Part of a small language model's weights.
Training: a variant of Adam for these matrices, 5803 steps.
Each number is 500 + 50 x the weight over its row's rms, rounded and kept within 0 to 999. Layers, rows and columns count from 0. Numbers have three digits each. The size before them is the row's rms in percent of the matrix's.

# up: layer 2 MLP up, 512x128, rms 0.128, rows 469-511, columns 0-63
# down: layer 2 MLP down (transposed), 512x128, rms 0.0925, rows 469-511, columns 0-63
up469 103:486491415439557533503497530594481557464496545536602486465506473436490534531537537532503515533524459514498531486558457489460485589480451531479539444508518456483558436427508443499484551496511438
down469 075:514584503360560507550601444552595485520482480484548549439581470426533462515477550469464545532443540517496591485577435406459543507572465483502435482555558456501474588452494558447508428516476478
up470 110:417453521455485594476451510500506567518509532522562488519518541557399544540546461521561448480498549491532423484520525509497624516517563606477494494486515434428570476411489426485532467455517457
down470 103:414522556448422538485463424496508548478459533537479547478526488466505594445515472442570420576533589384465510473489483514432456526515488551439442508429551501500446522586519523536509472511620452
up471 095:506424434546595510499546489498468474488592512549499492446571516472524552444480484503501452435489594562429425576571480542493488512466520433484527440427504500509483461428504436404510464536532510
down471 099:497542448453531515421400526441573420471537432507439501419456557435506559499526546502456429422423573557492553583403570479543453560564585498465455442484548560492454496526507512516485494477542614
up472 113:504507442512490445510488521558418521466449463469635455510475498582457482521523547515433590538572404516419556480503433548528502512531478461540491473512453506523590520524527474453476550611454489
down472 099:564534480454451538570583460482537513591576471471464488487590468581429518411465461496469516558467438471475498482553518439526513415547398464462529518517558507513436485523465481459434446561539499
up473 092:409513474452516545513500473536472528436472550544510514474479511484435488531433514549454492677568398403502568433537443488529505585491449502472447440553532525458592515464444473535489528543471486
down473 070:431536496489603554547599534511552477474490510477601434447517495485410466462503552565518412518566502381473528465637407537501498495384482522450589503483433468434436471540559520492521500515482462
up474 086:457433401479466517539486553544470478434466607564485413492545563428492490478581477442438533551480460566434531506481490418481481519420538492434460462541468467381559455476423523552407535517584518
down474 082:465457424450510526554488536583508425371478500580492510539478485457436451412503471475519541615448482490464521497630515455468551495459538557460566501503477522427481479547345449551477589535579444
up475 114:521483471593580480516438591472495505508510506523455482367558554472471549559441514538510449414497565504527480510598452497447496479511501417416533515429478563480571519436454452505624480557525515
down475 111:485544542571481539515454593435449482418547561559451472479582513453503609456579509554465482453470516479488535520477567507476484495508513528476476481430471558534479511531453518503463551539426556
up476 110:433461455528569585452421417538504497518487518581581497484484588411467494476445476573483500527480506522436482457569464518504541513488525507461507502518482514491497409472416425532625522460493439
down476 137:411410521474498505514456432510476478580487463584497414483432550525445488475528485579501676546453523418549519479575473480422502443500594573494479518546498459604470612480446466523573490544495419
up477 088:444387447465499548437458484557456565506469471517569487484490565456405442461517496629589528528469482376474518468571409372468476539460615537436492513584514457436524427460477430487471490535528460
down477 095:538474417533452451506419484545439529558467532489603448509523522440480489600516475648490550442475479428580508509552470462478600567437467527551450541488514455505475400505437503518571510532532481
up478 092:544467509411475521546470519487482323561528528573476516441553460496490465434534482487503477548400471542461486467503464478495529548505524613495461378590435528453535453540493452498459566504581521
down478 076:504570521536412466569600520498521431499516500584571441475565483508474568498496471510492547435499478388533582462596491433523512445535435631460524452496453503535518459415537520464504488520438536
up479 070:434440601459564493472492538515395496444440581552464477425470536471478531433526506542535507591544547509395474431548436403482520591539485521479494425526438407482504555455453477444495485515504403
down479 059:418445535449474489425533505482533535454446531574486478567472453459413463457536531476610531532534503500392501513658441456538507519503485435474530495534456479415511495529415483543476576489547509
up480 082:401462485504536554545523554515421516461507511603550531443555516438481535470506520537468416517523533515411544529479418448450504577440541563464502442484460412513554528451451532543470500603566525
down480 071:402472424524466526532511474525452501470465493488529474595492447481422425437442500533575578581521580452492548559576488426426595514439508567493458441494493471511576472519468479477422529557574453
up481 098:543460507436548560585497524630486475506540475560530467431567527440477509469409566490489551548581476509493527522512462549467438649427483509391567448502470454520487464506497530424513611449509472
down481 096:500530487439483399509511513465544526421517511540513578444424392530373519526504476451551460538397540579516513461547523471519543478460460492417477563488577550481446506536444530500504453461589533
up482 096:397471507450570460567493411575392447453566548564484521456591477441509511508500491552454483531505564459438555525528532484459428571482453520451521345430477419457464540518410457457571549564555454
down482 080:538474367580524491518551485500504532522476543596512554455528460433434485477474477457559481526500510557418503473565500456457530470491472474488453456498461441466493448508408452510502497508593453
up483 091:482449521503580476501469520528423405493491489544512510486492544448409493405536584523465476531512580477430523539536394424439630560474498557457485434543457347533486442453488436576443505493522420
down483 083:450467528482491417521577489496404484542415591462587532527519490441473490441522581540584592546450489520446500554550409379458550591568465509467463462522508418504459464537468457531504510598496408
up484 101:493496493445543494438450464542535543504414509539573496464488615480486517493459520563471490481572561473516531451572476388449560518447535508457519520551458464560540372453536480505522419529437496
down484 111:553437556483483463519370478513508515464483471497631496500550529495401519462462456625484524455579586498516541501513439448447534513462594475494512524591530479506545523547502468549449464488437394
up485 109:463545411544473564475473440541443659481507477501490447523402439423507406489529551506516523586535453392530550434501436501545479553401460621492494474490499503516532547527452541475442605458577488
down485 113:486515551539490469546405522461437543449497473561464418590440449497634504571562468503485461384509451545509501544535554520496550597453394458469472527533555514567444469490436474589432399557525566
up486 064:505502529539543497427483500498542461497432628574570431539416444476512540462543430512540479388469551487516572431548548449515495440499524473449394484539434475488453527455515475559558452524356491
down486 087:476509444471467391509498575432573506387448503586479427500515490539465520453479461521433464557447492505543569461605517533510439470543492427513428561485545556485433505528472416516498500515694556
up487 089:523410448515496585427467526487442528550537523539488413507584482388491478480537521476575496543498521583496529561576462421357482525511541577493551446515526448501498420371512406493407485541517486
down487 087:529472466474464480523547542488396558538514483562501481566445471489473451467513507562555498570633500471431476505586567400462558523466455481499519516478502480611458397409384420449536591539493531
up488 077:385478496517524515459454453534433571485434413582480390461513535551456540519414452531497451523405533454520493436606544435435462509518552498483423452475464530428542433500549516479535468477511416
down488 068:480490497576520548506546465365567514508487449550524476493511451499546532482496450513529509432522566468545440462639483467527520496490431508456497518491508487486563406577536607529502534401480464
up489 105:424485522512516578462517426492444523463422596537544455484528576507478502471563470535480436558582554527375549476524532480427528471552589535525482491540472458532548545431528435534557420535476439
down489 112:520377471556449439475476474460509467465511594545501515508507534518472397440442423583505537526518597476459489552501503427422385463542562534556540538517506599569625467475492464488461497602468558
up490 078:487437449495504619449460529452471588499375575550563521461460572451472420449518550533541563428561464445504463454494469461445548472534550555431470446571538472471418471439472521462578553540514473
down490 102:474461458522485572426410505505499520453492534510581505564440544508399422428542483592500526478564404417489511539523529464372531489482651521466542477526518504489480510456446456453573494572513433
up491 105:474392455446538465432582560632464579526526510508566489470427595528434400466520485587484489489572485460427499519499480506494487589575506492485479529408503521614582466495461404521580552464469505
down491 077:451403505407469450437565605453506556518448544527510564476547523399458487513381481455542485521556377564494470479583543470502533498492488537537489491464484542521433443524572458526419415561547592
up492 124:482410458576485573505544409544520550463449506552536499537521490465456470417519451554537440512595486474499511425498405496515553542489535524520459527438523548462585492552495518563526515493443449
down492 127:457526453649495386465537517528535498482496536507452519510479588433419590481459675481528419543479510571431494560547429397577485421459534536431457525518519544530495536523544524430549534611506543
up493 095:488443408563510483510469467559437574493491439531559532473460550532424455400526594532499563521572420496435565493542417479425576586490630523530505406557488428390535447493461457558503594480585448
down493 119:511495510579439481490445395567488494522507554506576456509452492476404512451469531547541525495580506500582502556501452512397531561427590536495487475559511419380551444533538447535441513485474401
up494 112:445483521485602521489429581514505550500509547548582520407526603412445494510542432627481467583510455484555545463578371450422443576466526562482464532495430440551540474497429435546529482538492567
down494 114:449580530385449490469542535485518467530523487478491543532410461497504527543533550495535503496422583507571487574504380477502530478493526582586559565500632432568537479550486444506435468475503454
up495 106:450375478451525462453448495555502530510474523564556490477524579442426433514486492557551458524568434429482506511544450432497502526534477495463465472519517513514638511540460470486478515603493476
down495 114:529474471456472545515444494538410460490424554481555476529450495553500446556542501605540608483483638469531488495533457616446583545537458371515528427520544454445448574545535463509523462520505434
up496 093:508470468439527572439480486546439512415498467551571425474526552509451556496492555555478521506532389429490532491557387432427569520438646504457481544552446451530506491419509488488486473553491438
down496 095:522463454553481470510440459582485444506506525481602427528486563428519392475435533609485580444489478499538528568501425459403563525540485549492403563599515446487526457484528488548557450500604490
up497 110:483538474502560534506463589506439484489401484473550481486471620475375600545478557504460553482525539432473499447581477490398545515495574469486540445487546457395506454450503542506467435589547503
down497 093:489506505509622562553491600514480539503465583430500515492460495469429532568562445462442388498450444449419495472518494510488558542461491544463499543523463580487577492531444548482549492482480601
up498 123:503475428461572509554465495578420533456480508511622496424630503493493471539507488608503590465586518439570478446578508467469512516517516488482557540474499483456587459456393517446623490579512525
down498 120:547455525468416537551412556494484496510578485501516572537552377443538519515631469482571543532580474477429440397529518505449558612492468469478507473357535510474478453457493543569518479539583567
up499 107:466525438474552543430386510581447548466449497541535463416499532406425451431473510548446419532527510557489593499610431498418484557443500487452480398469513417504569519476459510569496498546489529
down499 101:474466487533506583479552528504445543505519489631542430505520485474455443452498502547491517551491590486554580551639469459460525531506460496588341416542481469545533538493500528394513509536478434
up500 105:453481575454543495493346477457484495501502493538577574476435517432480486512539570630466606524471491390401494446541411473429479521490500530463530431540466473550506526497453493524478600501559454
down500 114:507523488492486512566505489494532463609495463453572454508555549464477518403500512473536521459530526507458542548533574458530523486495473552554439494489548488572470500411477459461579544383480454
up501 090:455518477432522525427509464486508555508518414523447522481576543398480488491495492624500408543436440475456488537541320503506535487475496585448528544502525529461504491533441561408410524432479480
down501 097:460478514409515439528464448555435509536521426508449535478465503459549421473474517551506521605449442479457559503586455443478427481459524537421480538517577562536478451513397426476473446459511522
up502 097:478463443528581518437325427470462502442476490550546458474527559452449487444503479620465508499495510528484508480640384420453522544466558514507499464444445457444475440429552444516567499546470463
down502 110:384463382503476474488510555541431528613482481526498516534439554390477476486488464645508553433510536540556498541621514445417551531547592599544437533544578471480496501474468431479500523436578464
up503 100:510474480535529482492456452516528500449527459541563492452578509410410507439541569523436509528582431504418516537612432502446566530438617523502447481510470492546556500501511488546485504503503468
down503 093:514491553606519471527479443473514521544543474568526439446578457477468488436438502491604562423559540462520523502655427497455535496381525573542391473535490477539452537555527513525483492466601444
up504 081:407491416580534542491517517488450504503446509553511446463477562413484489451597504596556501519540462561391462502528479464459469484482559537404511409573440469535474491476430497527557435476502460
down504 097:493457474549445505449405512523479516434469542516583501524499532491435365449538503512492549551572520422502526497534517427414543451469578541453506514470541505448507485499449512513517472575513436
up505 090:475389470479498579501465578489512532480546580529553479489472538438474536457525559544476513504493460427437530447561413429491519590422471513468440409506473466476575460501399463510498512436528412
down505 085:423455475541465495619477485521603477484500544490574498490442428480463474459530498509510496604455495433476504527558454457500472541462523429466550413535468492500555542527428546495515520458546449
up506 099:532551528516511603512473561506488575502447506491594522501398512505457517490610508545522579528553519445461477422562462460449532510517509549384495523523458484500466474364442481533572593409607476
down506 099:567639530485514489532545536555519497411444482462485514415453437489457324493506508447543582534569546498513463443557453495431590462411501455463485585533451539532533427428497572468519541447508521
up507 094:498488399448567505442419493469503526492473482572565462456512593506444455523478482561449483494493434455543581444645502483474619465479483520436544531464451475520552516463511485486513458481414485
down507 103:513488527480508572465383476495436623499482548542558458448473520494428567605482567672530520468572550531595455460583444459410535438509513519503424545460456517465474485427405512491497524551507475
up508 124:463483438478590545476493526467496566427444499555579428480478564391438517446445549570488442500628433531513506473536464470484519534491522494471484507484469526444609495499494494525510485549454389
down508 129:505440433485488538557582528581512541548478509565527519450529456466445543530519501418570548547554469516497498518520485516422395545424516537495454495425555411507504469396542478488470470490488509
up509 105:481454500469551512511359448534463464445526496523532490430441562441446466456517528562510496456502516517514508444596396489394483535461456544466514510466496464458540537428442464413603451511510462
down509 096:517534521572470438432556450567534447512507472534475510556537499486448477517538470486626489519506490510526527544595436510424531545548514630530475539477493509505497513473490488462437479536513519
up510 096:462456456425469451467419521548477482438537532605505423504442539491474424483475555573513468566516520412457522467562482422484515562483563527472521485494463449523610554418431418536498472531534448
down510 078:453515487546488547457482519541514544542405529513601510445425496490447413467525588591591508527438464463503496453544458431470496559429455551534463453525500476536624545444498513521558446509460449
up511 103:481445552550519479546416611487510568490519456575491516466519497489430489455486598534493547552489512443466507493550420435474559621409667601500505431510420428478595399500492509516530468487486426
down511 098:526526521522510536537556520511492534515559425440524560464544522520377550486508551457488511483368592548522531511540438433461537577462530629498453383483434381456542448467540471577535495461495465